Weights of a small transformer language model.
Architecture: RMSNorm before and after each block, tied embeddings.
Training: a variant of Muon for these matrices, 413M tokens, 6308 steps.
Each number is 500 + 40 x the weight over its row's rms, rounded and kept within 0 to 999. Layers, rows and columns count from 0. Numbers have three digits each. The size before them is the row's rms in percent of the matrix's.

# layer 5 MLP down (transposed), 1280x384, rms 0.0415, rows 765-789, columns 0-191
092:568479462533438508457459550542559526444512465444485623438474537530467461452511592486502436454475456474482510513419408545461499468527505455440501480486580508483505508485574462520429545591448605499522467469506480522443437508452532492517522565477469569508542464554497507552533445541488556541496443498497506496418528565510529471508479412517500464522529515489559467487556532567480522530537472458570460454514530538451489509506477449478528482554468474538430566520448459498491488504537464462506538408506520420563431547565516508466533500465514488502538458523527471470463482460518478549
095:493510540533515489503517488482488530519539534491484497491529462415467499524499527555509486494493488503431471552531448469490456470549500512497532544465530426487530474479503508499472467394504499604481613474512477479506520511566485482438541511499514467533436511534492452504522514556526449525507551408537534500470444551514487544571530479555504588520555527455536556465479447463484559471552428490484539466473472545503567485498467481532483467475522515540554443502444494495429515498510483510527448493493577431522456530506478484564539475460484519533538530575468513487458527574552454485
096:492431511514537598533543466420466400554425480471537433489511509449481533482594536444515428533509456518482457477452515497541468457494549495465506549430559539502635496427540485519386557523458510521556475502442509508502510493496511518499488451538541436451455530593473491501559534507515571508446485454438477463592475460453474515575514481482490520459499527474519491534521459507510405479461523471478434506477516465548520540449486514471529491477574551547492544503520484458504579510497490558483510440516463461479527527506498548544506493524482500524507560459557489510516460499483496526
100:483459469430512521535535451546433502480459449542512489463456521439498521515546544475418444465434532536535460543526508494504481514477534521535440562524477487470499501498562490533416525589522540520458573416476538502498528438556453490522489497450468550416480507506490481513509547493538513542493499507503533519482550539460520597513448498529532594472475489540559469471528465444513478429531510488528497504521504561575561546474521518534437518504523560488422548447539512459442451535546464504579425476525537494525478549462515479511491461491505478461425491575492513499522524542538537539
095:547522519434542547510583542537468514544497449519568578466466489541516568516458476495508566589492452481511490554449476599515485497549570519457521529458460486561564528462526522474508582548486498474537515538514439481471471506499530516484467502573490527502569485456601435551517505457471543521476557563461442491491452481444540566493542521433533491482476467492535474521451472537516555505542471541488532522491502560531529466447469424506487524508474494477449477517458557493492491505480560545522476495492395525431535434514476489518456509528488526484490456505467447487508499450500430511
099:537462559522506468538559501478487514471534504514548561534468498496501586478491465531502429442524496502510612470549570516466486488601546533537464469467452436485496523568490475497522525551489500454461447523567566529492546532476518465505485473603449431528461517455496433493412495478533507527463478543458482546574506539452488548493471524476495499521504563541503477517451536443612504490473429450444389487493509492490494525508455495553470520428563519442436507399532491507490546474541510575432452430457587419464468515418517483444506540483522495464503459493467566465444503586527549490
102:492470519528524563500537463529443472445531448448536582544462475558505519504417443506488461541470516450487507476491517433451433563581479500512473473517509524477494468453544550512575498476447500495514558522487609515482568500480501513556499426462526488524491546398434454419543462477511463532533461560526456459568507457445467547600529497554500519493477476544460424524416552486491446475455488589456461589425490488472479527534457511473567501456533547523565502464594454540561556470507488486450503424520505454539460479519459511486481575482495463441487506481439516514463527543480470515
105:523473458498524469529442513438555466482472479447491562491449490534519479435494558531522464431406441533485480485467474482548633491498585477471502479424449465522524515488500519476522472528484421485485508505495557456484507514589545516448526464481476496537530523534487526551498493535476474517550495463460584524476482525510516505413484580524555473499378523497467478455475408529505489478502529532512475530526497396506471542536478462466550494509507469502514465473473546521512495574509500506434561493431551461413497499447457560511494488528422494487519453586529490535451556503453505534
095:476533460540515503520476471456508481538478549509481523448518453489578490493485499461500608517495424559555555557558574446477551489424534520518495518496495494512507543486499472452527463517489491563451524445433558481512582415502576590469510477592454562517473491551500477501432526568498466499441507462454494437515515483453454447551436525468462482464528588480497576479534465471503452507541403496514496506485547497437468503474462516513475496464513587495517445503513469559550500486447445521551493499527512399513519532410499550475485526466567474515491498484563491524497552504554476419
103:549495493474505501484466523442455499494564542481503491508503563518529507571571516428503472521480447576466549466456441529505457435513483515459497462475475412571529446420560485593488500482453485474495460435519510524556513478517490499513562412473437454528504494557512639538529460598449473539497530504538541525506501485444595474488493486449503530498484470421492464481571506501518469484555516495485524483513556499483468467537550549515532542494482526493492554575528504522478541463489481503499540500429474437465540487441411529548499491513451509497464550519482532488420475482555547574
092:422517532484560499453449553514494506507400519430509472451514455467527500503501451430491470512547501463462491508477442490483471457486433480546490537419433551501438495523475492466549532538570511526530553507473510464456492521477511493535514582581578468519527529489571518451486507498576512541469558555477497503537515436507469521556525475438487535502501491590511546522495539547492478493416485552573541458495466488461550496557514552487548499500449504533475539400458514504441579502565554564589487511477596568531491571489499505550464493592510407535518592467525528458522475508492473468
100:484523480540498503486514478477522518479477514481572527590514579562581529502501442546476545501540467490537483447433495542484464487470506478584513460477455470498545527560520443558517483595544500505479544542525552473497473537567508536504529473510487468540519444495478485518481569563524567547502528460505562531504494501523443429530471535490519473562459489480499472510446452462489533617555509547487447508422501494436441569514507604513542497532509449461514516577556568576506524480515481540468467495484422513502495484417493453563511453460531526580490433405482516438479501442518506556
098:445394410514501546519463528493505428578490499423472532445503416502508516486509514517476461571523423454462562494533512549506461527545494519531460469536482544518438501541462538447493479462536534468498481527524459466487433481497563499467451529466481524484487471520490547573524470479500513511440502545487423528512487533540579447532537498504509436434486394448521490502558529487547489482430438484461496540490492558520571501432408498492465505572489579487497465519438461480467525557533469495538459602509525508531501483571476493532549568503442504540521512482453478500469427528573550584
103:439438511598511519464497414489519522501507470524468576498488552544447537517470500467522494490522511509488474525529466580519477559456471588517481409460464554563438518488536520505478509470578538493462481497532587502504404536568451488521493540446444509545541543519481517539431515494571493527476442465465526465495500454528471451530522513559530511446507530502584479556505434549532528604426495431535483545470492450486556509458526491520520557514467563464504535464515468534465601537470469507439535535582449492490532445469523471580486453608462512508513481490464492448405482510525464430
100:438518517492493446595525556395547526448465506448559455541495499567449501486472522478434466423415487496518449507494499528491467525468469486575533506453520481458474479444491527439567497495467458471478485479473473522490522485487451499498424417511580514506610478496494481465503479501530453497524446450504548503508518483461499534556510489583463450507475510548461546590487501502438420477472508460560451508571517494478544511520475379502460538414518435533537436565477500537539444471545532474536481540448435498510520514550511473494532510531472493457495535469512504529563460496486493586
100:519542445452532491530497511500463486509526469457422506504520457500465516499464552498577456514556568516494502419419524446564437496424491584515502420487478462572487485490440454487520452541559449550447532469500522475553489565591421436564508489418461449529507496566472456476496476498456544452475488443549527519549489459491504519419484605624599446493524505498431518577454452474520456489481494535527528491440533513442525520503422500516565540487517502543506530549542491436462531516532448566507448549550477531534493590489545482550563467501484465530433565540475525533566517494531528483
095:537464508525544514551524513519526546511520430500546538503430556559485486504439439512557536495496453485477508529513485468512393451457579521496559519512538478515534498477522503561478526492522500472508504485490533467511521488490473480450534440495589445482518475548454531519481476511572466494518494474459568517438562533500557454487480522481528559495510481397568524497456470509501498527482541495481518596429555523451549536556571542471513532471518444511516439544527434452525484514485455507493478484431540527475523550527528534554480558491517527524441454538510494514438443504552520543
099:537559458538452466514545478518435534503452487523464464449503526386485411521500446480468481480442538515509535496531499482551493515522565517511513458501525501420437519525458525517521523524501463558534538585430511495521566530517517485543510453448531494471466510516464548479543526531545582499510516545503513492503524542502567479494439494497558567567404464500453487530522526534492548566497476464446494518504487518553542496522471554527472435550547514464575511528511508529518472555543495464520528496455487514448551535450456514509531602526523425500494401474535547490459549459467523511
095:532462473494578446461475500461500471453547500514538452461491533476500460522548535500504497522481425499512490432525512493530422485476534469416522507478569540464468531523462509486511476465546594536538496502505505526505498508550544537440579537648517463483509493503590493494493539502510510427438472489545493443496537424459505507540509538506522539519461497479451442533499486451442527374517514494507501467558523520481508462490490573495504512429499533501467512482453530522485521564561499428449499559522488530512515436515498493510517565477509493428531466552585484564542503428476460568
102:524456525575531514547451532443474458513524525513524498478468466508456514542509424478468461439464475487521449528498482535541467530518543539467504516538522536630442516549531416438493518551524472520438470431511523484472507517498495505474527456512504485477521424506469500429496417555471476437491453476491564488548462543470504500456515443477476481460525506499506485464479479440437460516426491452448498514474491525494495517511469558524451455569439463509470499439467518495451504469440455478487551533475546469483577495505549388489522480569525518568563530500502402430504513577463462483
103:519419457518490445449499387528495533494540496477515473472528539516606524470507501521440486595478547481446488465463515516523550484513501517448514482494569533445582489444512584496510490560443470449567530479508524436509513444508483478516483465501461481526541485529465552591423519444405425519466538417461493517541519450511418574521490563476525439466481557439535546524471490487506521504472498505551539473526438463459479478498488479508538510464467486520508508522506454473534531562541558488530552516552468506446460502513453539488480472474532503515538504472456564449537529511515478504
101:457543455513556457513517468493551486512506480523529567567478463446457494438530451532510544529509474516465478468501479539492469450509533425498468503520490493542502516479531513512463492563473487533429478454503532522484530550478414575549524534512506515454575538529400461520527519455553484503583480465483556530496490430467533462525496473533523547398538555490411507459478518481483557529469563487452505549511502505510529469546409543519537574487507561523474583537520469497440467539436426490516527535410476485458475514502550465504512600541461481572524530442463429558510469497567568577
101:523489486513563514419551479476510475484512483513465508503514553516382529507569445477514568473479487484484451528482505537523535465469514453449508518525520483464458373502534524535450488513509503415539490484447512468438451538473441557501518476563528634485494486521496543529452447489559502542549514520504485524529569490523447445556557448557503570457471495512576430480554534529504492547519513537462563536509536575436487458455551502468496512520499458570438524465542534527442485524388480490448467512455538441471529445536462510491523487512533458516493445522519512507479467593598490535
098:512536485452465531546475543496444467518530492532490523502509495496565465494485539484478504473429514497462454490394497509533469512531527495545547526542401466523485481541504510535527477492477491540499540566532513593460529493577501408495507449499505468485454524483520425479566437562427458501522516507511526431509458495568482500485554540509515512515546581460523498490518601485449519482536495468461461532566452491486497553481552507476535519474507539468600519511461491468450509578516474510509523523475562548480520447460445526507554487402533509529483488522540530531436529555501550464
101:470465500456535527519563502502542494501537481531456467516485492493458451563552532477520578479422505522451528442468450548487448487532422612448510476492477500476460486519516454513553483516442574445527505453480494516479459487435491537499505543468449481504475541510511480542555501498563520482427481453501531432509532436439478529456500506421515486471499468605515513477514544507502488469446459595440615474501464454505475501486511443562494497462449546409492563550499453530523548477475544517495479534544517485587499498562479510552548553542485553559535477574512435431515415477468534452
# layer 5 MLP gate, 1280x384, rms 0.0787, rows 766-789, columns 0-191
100:523414512499496537488487523491562480488500487490486496531538486509464510458590562440545467471472494451509460503512501447531522513445524528527597571476510503544483489543543504470477559538545499473556465491500511514455518502438515550540474482574576541535426506544521550491483488544537609467510462485570478475504566401571556487467515516475520490541569510547479517539453473505535518494540509487442501560553579511454461484476521537521455518539434513503475544580458428521490472517474473502475475502524454501490456411524404458527471497488476527481464507529501496465543517580532617565
086:511485492469511484524449511549427522432463473552529559526524523452530523518455534530523537455472579504555471515527506483538562411572469517545478493530478515483499483522570441495504497500538490513484464481556547568512490497476524571482566486499450477499540471434493529448492478510518538525527516464404429501483497431581542408490488503538415486490517525532429495497469539527499564487475494526551584521502466522432486535517552407472462484446463541466559512515464531556436482558528531554516548507552596512499513452530546415517526488489476453472564529484506518424483483527528533454
097:499468518484538488469528428565459472512482524517446472522492508513562501454509581528441426446498504529544469517424501535439476511518529475560455547572434477444508508523472500557463535492550533560446584482530543480468526477541467552498449460441463545481487465505490509488525471521536517506489528510482522488537550506464502545495400506507587555502453508561583521450464417476503502485540505518533481476507497519470544455504474494566410477512519531491486503540488522499476514469486488483557456447482540422574520504421551469495499520465580532470484474605457498548529467491535499506
101:529479501542500474502424584498534504469476483514437437435509507468522499534528435515510520530471571541507554443480561447438487488451483548546488505482437468494449515551463499549473497576534475481496446486531482566524498472521536515436406502458502486511476489589555573479544441489485511484525489492494398472450487531482520521517503491451393460487490496469531452485466525544513541520559572433408474569535516491527483492576478544464477474573539459552518437481461452518517545531486519461511515507543561508498508451526512507488473522559499443543475444551542419437531436473447472501
102:474491486496446439515457416475452487524531479518487484482446487500519473507499478423544572489503506541466468495542495428502551552483526464526463510555401515451460451492539557481489460456440509611550540583487505497518501523516562438471439481426517500520512555550509441570518457494452519471475478561536477450491493516493523478509429522513496432473458461506462424512528493545450533470523540464582557511553486506558448487511492533525524532616507560461444520540459461473465523521487483445479547466515480453545465454494503543520509444528542536542486542632514470453518519540453543577
103:454407508514473418502476447501516521511522523467561459501474500513454436458483497571507567419476544522570358496516471462465497486478489432507482529504461521438536468515485563478477526464578457534486491514489428473416540517536496526509459429501537515494490476403458479508464461532523552531482533454473535469400512504509473470431483530526536559530504487431500446512542530470465515475477508492444446486496415503452547498554484464447537511489462439497467507464498457515545520532524474454483490477489478491515484521529509528498463464492515500491505501488546486534467524467449486448
111:500577456505562508532519479578432519551459503568467532515515436480528478478503475498533487602524527521516443556483502466363505502494492542584503509537502514440467538537485465532432543478553536436480485488517487530527426515434484514503551468431508481480470469522554539455493498513492493568500480505483544493485521462555472545458483573504490556475405539515535500544484550472528506514504465540509481459533532464474458515509508419454435480555577474527520512488437466484555562461431487530459445477460513519576586571515520557518508546500525482508538448506446471501486477506526586536
096:505497491442530498488512471498492554425503534493507421488509530493486514491465475455459505464482556544520497490566531526532531517595465591523516496412455451489490514468497507529538540500539505528503540582495485461491496447491487516530495494530439553451472548509497534428464461447479506529530424477455549497523524468486453501451534573450518523636529492517457529456537494468521496551461512491493497495476491498576525516556482527522494504526490524507441515492469562464548520558499501439520397490505499508475450503564567529425519487483529534500467459499494412535476522457497437484
098:433495467485571531512498477526535487499456553442555556585493494437421392468465448544519513478521437556562437542502532520488573471536502477491558523551502479517537472469485499508453532480503549404532490479472493480500452496455504451548439469495521494452495514504499427445489496494409500520513546504512532541475470473452452461517523502554489482509530529493550491482504476518489512521510563515468518493522497492486502511558568534435532483494512495543480555547417504466568528537536534501556410524492522487522525446511579489505560503489582470539525484465534512551498543510496561474
099:503492427397501487445474421541469485466512522420503519491473543591529551458464541471503578548531528523532613523497451473546467545524515476470554541492562532563446501437432518508515534356479479545507498493512555541539503470444483561539464507472552505502467470434451544487477463533479501575460524531501498608534547541515505518498552471431525489505478463459495456472473516513530483463491518469560529442468505490525499456482529499573481492469468459514477486488519520384587527402507458508578467474445508557507514434502536564556499551530463545516575496478488508489537441514560478541
102:562582552521576518462550554492498467486487469558579469513491495571472484449448490421453536416466519552496463523485531482449502489491468426453492454495491420419526481516577499592495557509547473440448466477513547507501526547577530505477461500450519494570475458526416495524441479508493512545498515474436512559524498503420480468473487517533491560471515470533499538476529552487473489479467506579499448580502503463509527468543502531499548473533510485552440465499528466567485521533451523502418555544507477553468532457449500516465456468509549461465516473409427589488523481483572507475
098:448485537438474531560494541462509489551491449483458396473457521511500507490506487435507580437519474543485478516505510485563520519527536488461451527579496501544412512469499548540497534452473431470505530486511495522496578477498476539564557515537492544493525452479514466554566472487545513549516510562490484538507534437510465477459447447494529566482531555464468502462547544444519555511498545556484442435486442520526560468473562477494423415534512466455528574524445507503541491504513477553439467427527515442542537468444522485545519444535493520418580485504503516538491464471487497493
103:567513526420499534448506584491511478477505399527516521474479511521475532523438424498449571471500488497480463499446426465537495497519504543466488486543469506518433484483480508582432469487464570589528412529518534505456540460516468520529515495491418490526498493445472514503587522572507513527485496492558542503483433469427479451533513491507512469509478504548500503531484505478574517519360423500518541494548442489487550432486411476442537537474484518465515497447528480525466522445490412530413477541518456483485498533445547509500523508589480508521514472472463509489513429506475591580
102:517422545483505508606507463506551491479518485480501482477446532424459420506527441461505478571488514439540408507518500499461465543501493460536512436409451528488510505445490534433462464445552476490501486460536471503462585504505499537443468474481544531479545504570515485553543501513522486489501522481500458496517569467424489563503565534492475511474469516468553437524543526535502430519520522516529499464535456560466401509533437475546494544501495478545472447563569515417481540524527487428444564463510486448491492535551492470500524427527501447449519485556491485510512517548553502529
099:497536537557540479520496548492494522503524485514592431517506451603456444547464489410418512455449465505509547505509398490528507464577433475487552526548496479520537443469464481483504481501556548534507459505522551514483476523543521530543496591456508507463502502503503478506531473550431476454515547507521513465438493487494506566532484566458577460479464597470481520449483491440530533369512566533496499513589498578485502523540521491514476500492570457452441440486467472574503522517453489562488609521513528534548559465472546426427533524479464561530483432484524452484489484558486509548
091:411543437460494475491464468534469532494529487461496590493564476463446460478526524511518513529570507459443493457504544567477548500512482475511433480466449454613504558522463421522501503565505519505489505495476549566508544493412534431511500495529452498468478552450507539462531533472503526484514531521596465546477472544499457461486488505506530436566441545511415496526514586452498586561511530464535535394633426472497512434462540472420504456569489554447475572546501508476502475551538536473495488486518506504518434540501472469502452419537487488538476550440459532490524527526479494561
099:421499559507457531439530461472542499504444428523445555609467624555507534531542503544486491515521507567541563493552512522473479526533464447541496495482477526479483436455486485475568527496525489543471481489510483484510438489476523409487539477491504550507504498513496487527514513545389458495498480498464455453471437523542566486503501545478490561434490477434527522517550505595522557544558433573503520441465520479472548421453478488438519492560518569500459484479514500455425505451467466515508452510520523557551456508481444542509498495574476498539480536493484518488509486507565517521
097:461493514493532447510501466405528567468502536483470508472515475453459531485519526475450556477533530520485580551503466498495537497516487525467548522506527436520502492460478467491525509417471535479452470510551479544551492425532520476454555489540466546502465511567596497503444458528511503446458519500612425451506539521500449505502573597493548523540456511509576519609456475390426489423483507391506501497572557521482484481490516554532542497443474474469429525508476530442490487577519487427413459480514553507530472539555507476449507520405479505445492471531462484497484514459472459551
102:484530533576497504508625496414464552496567541488500506559476489510534580497503555497519509545574460474548467463512514509528505419471479536483511529561494519459548556533471491505500543444489430551518554478432486508445510559479501479575464476573484486524547480478524559546507490463403512518452579500520539438460473451545481498508496531459561535488448429496454563533461509487477446515464487558515424444511527492498581468427538375473589501470453484515510478536516533528515548473561511485522500549528528502484470506505498510507422488474543503545537437343492496526543513508547561506
100:506481489486552471497485540471514475516456564517482456460523505539499534453480491437525504580568479454471478534485507515455490470513571492453447492457450447507520512514547531589479442488497556533522514478562482484469425529487479503486536477562457540466552482584553508480494474473446514523500494441537532469478559532497482573549469562453520539567470508439459476542527523450444516441526511477515526548568443503450545492469390569563522567484484561495493460541511519522456540603507474485582501487450477483528449484464526496518546515491459538459447464552505539541511517530455544512
101:489473505439480592596483479455516457485463479516598460562450533486472465485568476468514581500502558539489478481495506544591519482526448500454435470553498484529413505563539524450511471493519498505580457479514527493499500485540481467548474546455482504464531477510475503538465499502558581506462477415548479527495501437566427538551521458554543487522509477582488505495512463540454551581597496485546573447487505472500459449541450538479449464460508524529487536490506617531493467563464498516535516512470530488417497494474513396526491581533510466529489495536482448520543474503555459518
102:536527498505496460460480531561486436530557429524429524528521525435469570476445558517433501527506478456492466485522450512473425461472536486486536576486472440454536478456497495558494502533518497537442541503590523515493519410549426522490485519498504426500517528527432511502483532524507442471569557454457467433456490548465507543504473523547463477484512460510542531620534559536453453533503436476588433462506513433502459471490499548442546499465560577459513479474533507507545468489523500522483463521439478509445501524507516476557497488506521492566459529525516460453482500514497536463
092:563521532473482482546521464492544456505516474501553529519450481506541446456448514565441462410453547485489536477435472494529509565489549585443504525423493410457546509491542567480435451522551535476450478579511522505536548408480527450497454492533499473442576444496557448504554461481516466494569499550554445527520507491546459500452532537536568479451532459532549455557532567460561527517500440512396451464540412490459516515472589491455513464520549552440519458492530501511443485541545436507519522544495526454529461488491453512568553486473505515480518521587500483512477475494522546474
103:525494521497556454471435463440489518568447504501567503630509575457414554477500448493476447598460544519472443435557469457555475542532539528484458503467458540480471533523537612496475501462531510532432473468519511500447545513531534512425546478569534478533559375509499493496489487467452479455498486487429456460557517479504505500498518530501541498544536504449424475486531514485483451414489491474484452536491518519515467565503473557511493493492506517472512495550501532477533524507482499499462526427510502438481502456518502539516529484410493506483502517441435488426458488539540512467
# layer 5 MLP up, 1280x384, rms 0.0839, rows 766-789, columns 0-191
102:463545482481524523486453505479487542482517497491503527492476461473510539550452448463511466470492481517494437465533577552567521530509446538520471457518462490518474501485409536416489489507488466431588512510488518599473471444513495515531406465549519435472524519464464521523446482433483558527502548484407593477506538534499476484414514489440462490482507501466578470514526543524529506404472540532521495481534556486524481454447503478523536429544496470417505507527488568527639466626512435530503432423481471510499469562524502467547498535476508482465577487455474497564406484452508558479
095:473542451491498479530465482465504448487532560552518478487488461527514533531459524522515547512472599502503535509516510471443547511548455524574437485560470465500394510514486526480540559490586535518530499459528473537490537488436453432451539509442494552523503474506520522424483455575520496456508449449529515534479542555503513500487477491485490448472507495526514495487514519443512602514473401537538526507473509526449475468507496551509529495442508455528467527557465506469412415533481430441524478571501517480492450420475479514473501507467524545517514506553482515573512537526466521499
092:475507467452433463524531514552512518413533407508548654470517449535453513487471475457521500570474491545404446480539417441535470469492497540553507474402575457531542518469532456479526512499515370513542450508453535525504511559475529433498507524531520479494477523552501439475469465530455501549495510502502545485432426485513515492503541570412482513445509391461477526449530481490506491398498495437493416471563533492550547490551566482425550550473482498591463547471514568537482488447511467468513459508564477513507492458530511572559426530513490456516542503472537544461473530492481538535
098:435412454537552420550473531466573517496508472526469422428469474428478473499512499569490526485490523510517462470512450503551488501474459541545510475551470509490423542473476563488508480489453540516448469495467478537492508434539491410491491593517479486474538440563494544468491511498544462499494473448448571533518473493579482509547490536497430488531475540546477454402467548513529449444522503529549513515606521457436513611526497535466583477476465565485551489444510421451538498519487488475513485500455491482482512468600474488514487518450487560468503517543518497514501506468544469512
096:477518474452527473419485510519415463511470514552478418460515514367575504507541503516524534542480505511493598491500483530504530464517580501456505556555503472535535532509538480533523488498520447548478572491516524503529551434518500445428485498465470496442491503558464498443535490506523493538577518547500496480475537500535524421507507504514523453556459440535540509483475450515362508473519534551468473481522486449496517462489470409532563533553500433519498562544473506470494483501484511444441577506491500467453450491484480651549462517486520513492474478550485551486487393518498490476
100:441481501521500531499549522490594558507450534471504598530539505576502563485424477555558534518467480468467449566531484461469523460518467574435571487534470500529499549529442468545541517536509499462438542505504476496513499507529470522455474430471475546476602516537485516498493496532514460566501599423494527519453547557524493496419478613482512552493530476427489587494520542436514382497466488502472527515529426569524517463537489472503507484523521464507486483536564466555499531550452487491541463508503478579539542459546489490460479488510452485538480556519470519566489481476435487569
111:505585504517547516522503440509501518555552501553515487515454479541497521479511489533514502463509497541484504546547446538513577528430561542527515460505540492558450555496519526568458473424577495483541481532448496491456480527524463556498521446530495499559532520536524559511459578433467570530493482522485546497529501486568524471463559539433541452523451438523503484524540521578537494501467463509625489390494439497490498485475487489532482480486566508449519537469413526586591474497513434455459430488528546526542500509503518561494498504503500476561551460502499525462520477494494493494
095:549516502497449527545511508527471543503446506489545445478488553506510472470504522491482463540513559463410492511481494535550445544502437397513542471408449570512474504511489402591539523443548486418593486609524506544511525497507463480468554485511466444531502487545442576525559507462475534529567476474498488518543516530506538575541502452518537486550487464504564503535470492509465548490428501520471547506509500559484490487544531527472508518525480504548533480493507502508389481471503494434521550474560505473557522484515414468496547530507479468519534448539527501488482556438462527522
099:423544530530571557488544477619509523519518505521526480467452532535552512463510457518488543551462494511498510541532454492467534508539486490521577612543494455467505467445452442478491426512507574572498448568414484516525563496396556481476548531494481504527534522504489530416486518494495527488506576488489450528412496536504519485470466510588458548476495478517466500526476492483541480484494481502530389512568506557452471509525487538495520560453580479437535468405582483505474500547489507492495498459527593587492533449492512474465540548534499521488536493484571550476511531441418530483
098:484421495484474537495479485466504504484466481532470500517464541439491523480519496466561516511471538573527471493492523507510516552519500536457526478550559442510523533482500440549462489461458496470453400465490409530537498410504574532491435542449501483586480507481511484475469469538499472505541501492508436468505507467588500507515535463534499410515533539479498501563491435440508506490534513521488496577479547518449451417541508477539496510452565530510534503523570510574438508457485505539426533542459470529470520452484551513556479552531461515457494488447543561472503552460472454594
103:500521558546490493562528439500522488489513500475414461503439453505504464503511624504536545492488459616547444453503579501487477491512512511514505513491539488429524493480526460522505491509428521472507469474534542548470530521472498457563451474516544443448437503543528439469446453523463501451492546495466416527525543457532414552446462507501549563506504430532481514520565536516459472640463552474518553508481522519511477484495393534492532485513464529554537511509517506550452491523537544520451469493486493422527522460421444531463529513506528526483528565557517412493498492533514526536
101:532518489504511360514534501516559493467453568514444452520524491491512529496502513446548598423472473465502470490472532483473547449547460500495503565430462438429539490447547502530494561466513439458535524542455499485440468415548476504473560540506485514469521493521511452506468549444528501533551507441481509487547521479530496553534449460442500459518529604541561506493524531453504426519520422474448524484560470458549502528524536521572579508481472458421528592453513538481573521452558556511552534473467483447525483492467533523550533527525495497459488478568544558536509588446427441499
102:529464436485520558585537509518481503506529525535518544505481524525495500472477447494445508575572489468515545482547466524440505438426564487458537524498525476501430496449519484480501501514524468593482461453496474497546523576500507507512459499540531527481519559567462521557528454544506448518504498534451445439499466453505467523539549444471498506450466469443492526415562541380573529541501426544463459409517449502505533531517500454553503540414487525417486537492494518403580475570543514483463464482457497502489465511526480546473469505488474475464498530457533443498534466532484489512
098:448524476529556448459509499431596535485500435516532500521437543509507469482534481501548485453462519480584470565587457504491565509543456506498536502442507523458481465545489450458542450476488540529526563496398566552463516439428534441503410535559525459479556510570485511575516458489566547461511582552495527515482524551440532465509512485497496510492507460436460425484524500504469490521463468478412504518552506510507480519534513462495475461543474489503485485521545469401523494574503413484502487483543498562551460502507485471461524440487431535441525488521531530538504550507399545455
095:458587526531514530540516473527522501463551574482541527509448558515452502555499429448468498466519513495451537497546546556479498516553539461539487502509439523500455499505524548613503437462513503514525457451498506512488499519546482529473494447551490527422477488465529495529474532485520450530568516532464540524483482543539489520494519471475471478519528486506540482443489559506560557532507442482532560491544535471538473545446428468507505431445530441464542480512562483535502495531480476455574520514500485509536538443576467490483501578425521545477469560454546585505553519518443455528
094:486502503485551547479430536470531487500523569500500657494544457496498531433501587437427499557518532462529474463460507527493559476432455467505466494492514577431510522504498485499505430509482503569459546545469455507552446482545491540473461561464479510450499587438483536431453478450445530509526527495504477522439515516542535584531464543501484514449515563519465511469440527503505558512473498567565454425516477455535456442408458492538545481475522466393419568543487568534515510484548584459489496569496482474487517500506528516465547511546437468491541555474485509524499489463489496479
101:540504514461530491458521484487512514516526528382511478582501513517513492491518448496548511521594475410585464465439490445418446485519480555463556507523499494457496566488507557473513502501489458414555419479474513587469518495529564461462427523503518562460473490468523522488506574473490477476514434497485482445539413450460507465480584491431502500467550469500489543490446542541481555449479504449488511543545522458491485493521479494471472565458593510544454457541544430546487517526465567498535473512428562526529524430589545554538448504494461528495437518556560482545533453487565549500
098:561549531445470545507493408496508556547494543525502523526511454513519535502421516507465442499505574454551488570508493446457504474508439518560563519480430485476535535516505474440500543534479433458505464487484491467486451503485457586562471428373544547574546503506451484500486514557521512492492597480484529591505433468473490521505519449553546495568523495550565499498449555508505520537456463453505518490476478468539495500545519559442573502439500431480506519533482484527505479509493477564498540470472470438550540544537525563551470440542504500498468490465440498515468495609478523409
101:540479441494458530537537579555507556544466507514501533530489447490455533457608437521553527527494475541574441497513507499538498555487562514528442450547530588528418547533467470475476447494525494485554526517532507525436550478526516482458466459461487500479511526481528489529474517465494525495472517455567573521538474441543437447453505485598442600466496456526488497489515505512577452525465557465540499518569504521532493475491440489442486507424522493516545569475523486562543473424503443513516532560506523523456543521492517514535513472481513501468473425448520455464470472537478492521
105:426530556481583563532462454495571504448493520476489415548488480498485516524558445498521513473478506478501446500545510562516564459483524502477482503459498493437507521492499486464510455472540454516476497467539528497483410490522504543434568504529531596479462531472503503488559440560481511499490577510542549521420432527417503597546518513528526535526522532509492521408501470485521516473506490472499437465533547556531570474463488464478533506464573487486491487483489511457514504562480468530533475458508467527473452528507484543578511541503518471450421445436506453526517588533478554487
102:521541504486481515470515477562434470472468546499508505491500533457473482506503420501532457516532563497513511470457566430435487534511509492529486513460486543465533508497476453503476519429415532491461480514479521482534458464405484580502485431585470484505467461442478519528459527534491490470503531467535584529493575506530504455504496436482466516455423458420461528467548524505518440421471515445552546553508497576515511484567542470493550499394521492461488505505482515539566507522429431493446461443481463493511516459579515516471423504429495487512496435462444490505439485434536419474
100:479426459499447556504517498498535585538482506484561516518489482486507478447503504518441483539427442544470541489559540485548583513503541573502465527448488506489523530520502422519606442540436449552453536480515444592471528487541492528531491542537513489511498551533495485465504504529430527492435501470437485431457459537505464544446461408418524448528562504509491476546500482525524509504465523430514404459510441456502559498495517531552497449474520488433521504532405405430520492537561562428507488555461546546543438525486572502469477549510497463431482564528534526485506527471447442493
096:406478549503464419472483473522517538488505511503509476438484565466472507557468416458596501523578491507496556480579454502463519510412434508461416520459540521521549528390522497502474536469515488510491563561492487455540463451448477555523469557542537505439414535515494552460447515468491545472498509496515482493477516480429497525501504547482473561511487419547551483440522451514547472561527530517503550468477560489520422402475538588478450480494487418515485471494590528535546477471537505446552521494556419537548469540508483448501520499552457504487496533480433501479511442425453425491
099:491486469477458534430482514543431483518552488490533522491502498538537552473456529505424438513551540552462486509485448524489558496433462502479586534478477531474504474536581532450487434491491480548550581529530528509576542478541500503531517521507518556501535445445510474544451496557529534486469494555525532577507446499483457450531552431415484510542518537533511478478528503450528460488500534449494454511458520538517509488456505498492537565497559493507585453473457474532473433504443490481528496500429490448472543510398543513521497434463495412439526463472480510495424564566480461476